Each number is 128 + 32 x the weight over its row's rms, rounded and kept within 0 to 255. Layers, rows and columns count from 0. Numbers have three digits each. The size before them is the row's rms in percent of the matrix's.

# up: layer 3 MLP up, 128x128, rms 0.21, rows 34-64, columns 64-127
# down: layer 3 MLP down (transposed), 128x128, rms 0.19, rows 34-64, columns 64-127
# gate: layer 3 MLP gate, 128x128, rms 0.21, rows 35-65, columns 64-127
up34 090:119171137136095118071146106169069146179180192152159066129118196157107096138106164110152101211148107146117127149119095136181137163134127106114040159143122141132102106097108082125186169111124072
down34 095:139104116132151108139150102143045145179136163102143068090101118119124111140121143080220143164179092123073097141096132151178124131147159084144107114156182137154118095086095146119101157145164063
gate35 094:113141114093149133163120109102140113134157074100041121125140117151175128125167105153075216184114125051140115125138142140104121120156098178113093126108130165155150110142186150171107112161093151
up35 088:052098199136148058132116118124107118161171109129119083072133123111134118112137135108099112157165122054122099143141133142095168143194129141165102108161145119115126137184205109147118119132165160
down35 093:092166106139214156171182174080158086106097100090077123111130092085131123130192127155139126132155143130102076095113113150135186110151134125077143145145102166108095145129144143091193156144124128
gate36 094:136118049162069103112093103104121146153126090121123116112128137106116120051082121157122135090117121108098108143106167136069125094130124151111137196110138081135137171084157180154139120140105108
up36 097:139081171126140084110179126095077104153162092156095067135131089097072123100197164086083110108114111052161108111110157129176139197207133153099132123077114128110143150088170103149144091105148095
down36 092:095122092127078176106110139129159135121173148121108052097176110151155057102185088167061091117120086140152102129118115162126152088082145100123153155094067151130168150102135197149150098147125109
gate37 097:147143160150156070132096124134152076117080073165160193089122135102164176089079151160119152150149133079118064110155101175160171145161110114121077132153142130122123122154141122122158154114155075
up37 105:134176169102146047131099140134139119113106120200146147074113196098151180120116134164158174157143118115112108157115137155155138171167091135129112133191142102137164125116170129151174112126133084
down37 105:130154153136158075141118096152126137165120101104174147052123062103140203140121216112135183187171082110147080078115139111202129117140110107062195122155165131116139157154140158067108121111166096
gate38 102:150160142127109159140134051076127171123139071053155090116116074147071068136163133110084093151126132159132118142142116153151144106113152128124121155086119137128099160127116149119107061091176096
up38 099:141153143137112140157121069081124145113134078072168085096106092134109062130159150097086095165112129140129120125127152151133132135136170121144130158094088140121074130123133123116120046105173092
down38 096:167051135146165101127151140171085111152111125102130150123084162094122092165174188091183145091129158141116180175149113188149115152140110112111066113133093094090152086145106150112162139116087198
gate39 104:110154171110158104135159068107082172176062090189156129109232136142136134128139130143129106094115108090128175105134129153139171112145110144142089124143087152135150044114141100079137131161127162
up39 097:160108114131169163158083178169077123095158192073146130159082129101098124077153130117146098140095159101094158148130083091116162158079071103163166118142060120187136140142196094134180112167167111
down39 103:127135164108170106113086149072079107170142143150140151155087042071104084102124145122111048156115159085071030110072112096127145118123144172143212114144088120089144123139154119130145101149112092
gate40 110:127098113138189082116078096164176115127160128144071103164138188113179082162165085122106088135057130139137167136157133125100077182108108087131128095070118147146137122131149133062162115131160089
up40 110:136107120118169087115119104158179080133155146147111111158138161108135105172126093117105098151099161152129162123132132117089093187120119122147109063052143156125121107143156114051159121174147090
down40 112:157146125112170122153145101166166116076137120141104122127143114194161176106093127148150125121123090141143124137146135100074128183149109123193117118083096113178145113164085146059144162101165123
gate41 099:147073123100137201058047129163132146174134109193094088107157153131106062112108114110159141190125124124073108094133114133058159131163158090126133114157119114135129168109191142134145129130141118
up41 096:153144125121079144142090190167121191168115118153083111096130139057172080090158066136158157190160101103134137185136141110088116110122098101081169058120114096106114150128088131089155145156182136
down41 096:168150081133213122120171091124113120065146220122140207117088145124082157178067135177072207077138103134160148133120112147203112084096156179087097147127135156170115038129112112119101136159122129
gate42 094:126198098118111120136123104111104113124148140141107151099153158161129153172053094118116181155141237121067074160112151147174151115124152127077069174127121143087153141131154118163111116182129060
up42 099:071190074144122177139100091117115159147177103118068148119146205143158129170101148110170133151131172112124072096122147119182097168134126124138088108138123138131136132133132068076093118124103097
down42 102:173170104134178138107098160089116113137148121140126142084084117136140143155168110132155084118199148158118079102120105096191197074149149125147156178135107110136123131105145061136122146190151074
gate43 122:124159084115126103084100176138062136094128145169100093170131110069128129161135135148095138087128188096143125122126085146096131071178097131118165075119098129149139107089190117129158122156188119
up43 105:140142106050093122126136154144073127092074101177155150170132078102179091135129146134105094109133155129071149111122156109125117094190175112127097086123088165156159082158146079119095139151152127
down43 108:136160096056163113141126158114035147092123144195137139153118131098064123171072081145098117168121119181145108098096101139067027106162126073076087133131102142121101087139151112121127132134157129
gate44 094:117155167105162167165135136158111171091158085120183121131128139180062163142145143141106109135139146121166107074121160115125073116132152144178127096089173138166160063128147134079129168165162157
up44 090:084109100097129141114119145118112156082130085093102160082113174162098166130105145154153146140139168139154109088133132110120081183122158160101164123085168104141153091132163145089161176174123104
down44 096:108166163074145138139090144175111178141129072134127136104105152164130140199113194154186157101180153118130153097114131182111106164081156112164088116127150168212166094101179102137146190140180100
gate45 096:139134125101177148177140129123142078110090124124123096093106115116192088143151151131173117142132126107147146119125169000047067140109116149154167150124086135137171119146148107127163161155128121
up45 089:162093117130157144167205127107095114142065165127140153090068069153159130122156136157167094170161142100166127094134188040091096110068126165170173145175108115158124113131135132141098186136142090
down45 088:109083191133120144167139145162101122135111152161117147153134094060158151134143126130130137099113171169161188127188117126151102110095071122066128148144104097146083142142117132153088135127101139
gate46 087:173136173056127132159152134137140100146154126167133128110174129143153136142156151080103095129132096109154200083114088169049099133127161107115125107186133078095112086182175125081157192141142136
up46 087:192124156079117127175163159130102131116146120131164103122138144088161134095145160056144089099129087081156135064088076148049119137121149116129129156202110077130138063182156151088113161133158168
down46 092:141121174110118120165125182133084131077183105140129074123092161099131136146141160114075121062117102154103091130111102154173119081099093150108125159112166098146102082194130084137120158108143120
gate47 095:139133112117118152172129119116155174104157093079117140124154116124154070181152156129154098144149138138146065111106129079125091126110105153063145095141087049102157172151119184074132109086098150
up47 098:112106156088143092132075172155119159155071113127148098128073117152075130140137125170130131129149052132079130133085086136209162122126111126134092123132053146163084107126089096109132124125110117
down47 092:170133122162114102202107136151132129104113156121163181101145166176110102120146137149175042173136141115104075079166152156153128092147066134080109131135135131141108112151077129114184134093163197
gate48 111:186146173097167168104111098100117185190132135139088129120118124136073135124128164079114148140136119114149221107167145178183131149163143137151095112114133148164100140195184129081143109113093177
up48 110:212143122111168161134116119130124168142134157135103145073161153164106132095133199118121099153120139073144174105138121153161098107121142093138092103171117124161177147154201125075120145136055162
down48 112:161156157121157133092174161065143142179078116082180049100198091129167099123077138154139082111109150062197128093106110097140132133096117106132149136142125110115115182113142135078113174102093128
gate49 109:134161161098096195092163109128095130129131165084166085165097129184115053150089126140167135117161102118136164116170157106077117130089170066133150098057163145142139083121116101129133154131151166
up49 098:163134129111149190105121131134133171105156183092133127172072111191113103107134107138086146168176120140168172128150142132137161056106162108126177075096163135164104060133157104159150097115155132
down49 102:117086092111152104118101106079135140128114132144129083149129118084123102128128140133068131196152119121170134147051148140170158149193077126105133116149058090119106160114177105159141132094122098
gate50 097:079205100085100093182112132129069143141132117111091106125091099068104103159126109151157123055152187124170120130049160129153097151117123116085086164102136136100109138133120095089149205116130092
up50 098:157151148115152106126149100130144111141150147171131128109113174151083163086088142091103156138122198116178145110139098164141109138125041201158068194095101143164117110165091143173124110109128174
down50 094:137112124158136111080127135124157128210149152147106187159073126136144151210188116110124114103157182146129160139121141103159125171093112132140079142092181166129083144099090129197112134142130108
gate51 097:082104076187153121074144158094079089129130132087161091165136169090132106136129123131121144110185116110073083106082133136140094131111069138110146154122102179062136189150046094147117090151127108
up51 097:103121130169154157120144188104093100154140120051181096153134132085072151121114142107101136121123115109101073093094112124166107138141069158130173132124132169061131157129064102122109123140124091
down51 103:137076131176100161088143115068163127100133128146075068114129217078135158106211135136151141133158098137084177134176113161164115127114129091091125164136132162056083103103130063139127179206106170
gate52 090:098140158106096109204116083168160157088142104204188147089116069114107140131110161150156126149126157166098151092107129045097095187142063124146106128114131142121089074122119093144167103138106090
up52 091:072115167115076059199118129131124162110136094184121143069123087110124160107134132124151168157095134144091112102121153075072117199157096166151126133146141128138121133133115084126147134163135073
down52 099:113123118090125099183125098162134143108123113176132119076121058066150165158176164127196115163096152145103112078128123113060061127152128131168167138121126079125118102126098079162097114171102101
gate53 101:117106101092122175109093136153141150100142115121101136088079118104150139190139133114137073132128087151151093170111149094036048118127167085116124124153130112134162112119132095118116162121094144
up53 101:125124127134086128146097119113081098096159112117135140085117083115146126146158125109160094151114113106155157145087146108090105124097172159166195127074168141131155079139131109126142149082142097
down53 103:048120142118052130095110122174095161196155146064152087098140113162086138084155173084123123143151062135130132159096103124138109181100119112099148118163143185108145076114185175107181138103122059
gate54 091:155137122120116106102099125119115129095065150157166169148114134166070101175111132118153164081103105138105108061130120111055111151116109100160061194135075145087151189131105123120162159128173153
up54 086:147133142132131075130096104144144135077063138150151169120142128157103092169114147123123117144057112116111165050141106117082103155111107065147087180190121091119177134100107096091143186143189152
down54 089:172096153135132095075108163106112111161143222089103119141156173134124175120223136148093195172131102133089128081131082076117142105091123147123104145151127123108124127104097153075090156108167118
gate55 094:170070141122140118120118105155114133097117151133065121141133101180124172135058065139120103154150108149187171117171154132088077145126138107116119168136103091174191134110153170118085162158089080
up55 096:157098128138141119135107098159078136140099168100084116120134087134102165136053122113090090161167117164196153094147142176131086133129120155115135164141112089172164105113104194120080146125063120
down55 101:106077105114102130080114158106153072100134125129150157145125110100106106156116102157140093145173126191152073136132101166145074126169121166195117108102161133136178092106141157038127097192103131
gate56 095:104099155118137133099166133156146100143107104152153127166164123161060118086132145104151078087123152089111157104158123200157121126197138134183084122171100156117082084117155125159115189153164161
up56 096:136129107126159153151079088115142134149135104148118111076096180129174118237109077147147121180129103164120120139122128069117136129151149110090124138113132116128184178174127118138136047102112097
down56 100:112134141104164128114183097109177111140110120183127109106130144145129124139104108137091103087116197110127122140084097162112094140141163085154115121171127105099104115107152166145093190021156120
gate57 082:196123145157122115135091109066089122155161139063089105161083114140093110122130099163150077152158161127134115172123119106151128122133104153155186120114122099147096143095150142195129119120132087
up57 089:134120096186116090110154100106133161156133223097111156152101102119053130121165083162142114136159149138092146123122123163135170165165111127194175114124146128123144184106157124159113084150112144
down57 099:118107149196117110097143097099098133203144159091113170144088131123101138145129117147089096122114160103142090185134096145161185154127106148143176092138105081130116174086184149154193067134078172
gate58 123:103138107069125093115089179132129153130115133134138135084187119178130109143122079132099167089110131093125091095143148071075093145113114113130131154094138117114160145145067132175085107131079135
up58 125:165079148196121176124114097133094093098159148147128102180059082058122131117146176120152107139147131154127124160086115180166137101153145144119111101165123135089085107131162126086161139129182099
down58 119:124108155121115141117094072139123103099106129176144114158090141122088113107180154104115096118165174108121094166118098160167133160139098135096084075103077093105134165127168078090184084119165104
gate59 098:137161128114171166116145125114128121163093100102170181072142099099115125127110134139104151105112134092199158139167123120090076111061181162118171087192197096158118141172110091117040142142088162
up59 102:075106119103132142137103126130150142093158166134087086169125079180147119126133145079150113173138145133060113090073121170094139124204084094187078176087065116125142143134156168108195143118171099
down59 092:115134150174143149114134132179127100115136119131187178114117135072179151103051081162083180099158128058156111139125150118168146130101140162129150095109114147137144167170117140122124143057060135
gate60 091:153150111064125177116142113106105156123161102190100094137152163167154050120093131138126100113175118095101156113104130096060063099163135160145165152155161112130123120146166112106120081116125067
up60 095:100111119187153100115114171151109093122139129096160202145084111150105219133151168094160136135083100182160087117154142088156156105069152107134167124104108119113130168083058126132138132143123186
down60 088:161151093144144149142139112123185120116118210107119202118089097113184097083074113126081170127119128108181170146114176098071126096100108130150177113147101155087137116086116110152150193101104102
gate61 103:088130136173087130162098074103122135107132136129143101121087103127159129197062144148141104098071159099088085131122180122095079081122138160119122116171192072119119165158118166137110143119109156
up61 103:135127097103171120132117197114155109156107140158141122112159203123200111117136148164191145122125133112171113113114040126090127109169085143117136151138132072181142128098110081101107131117116135
down61 106:170106105049168099120143120140146151170101110153104165130068113133130140161049108119101086104154163128089063072132115172129137120158092140069134128177136115187153167162150125087151086134102064
gate62 092:137156152120159117099069156090104094111154131138110093107123150167190124165111171134143119139112142082132142128091078045107118128183134085135150121125134167122188119116138112072137110209169173
up62 109:135169140100155112111128123110159115120106117120203126078097201110171168161086130117146127144075165118070116126085159119100166154131165075149133173151123145072143149103167119021122154178153121
down62 106:143155139134113093120142088101117106124122139116195156094094152138136132108100085106169161138095187102080110133079173136162130084144143065135073110119135115114141187116127109072116185114206116
gate63 110:147143116133188179076106071145151200142053124140086099134184110184072115145115139080127081096188166165181179133137088144115171165146111128156103152154137148173160108122134118187124155170180117
up63 103:154131110137202171090124132126161207101076154145103163105177098147094089108133134093154071126152201159100179179091113128144107158141114145146153137161116160110162119101145110190153083159129100
down63 101:134098122168180081140101123087090051094159123158165088148137107104143082140159111109190144104057135092113083153118157085132122108129177127123137107160102104140091136164135160179094113159152085
gate64 104:088086145092166160077067105153090156143114119146143088142087100126055097125140133180124113128135161069089093130135191124087121106145102130131140066149138089159150098120149128133118042130198104
up64 098:092084177127137167155094117135083166107102091148168069153052136104103162193115142160109144123135168108083069102114201141080132077163153117144166060160113090129150102101135143141113041150153098
down64 093:167175088186097111139116145125143099120127143133176154099134045128133047047150112099135106110144117162094134109086114101171060126125122161092084161120104154156084208164083121125133152116150134
gate65 086:060167140169123117096139102178198159097140131156160148157155119140158122119106126130118104114128189144135124142111070136155168140136112175113094156102085126100187178134099185164125173104110107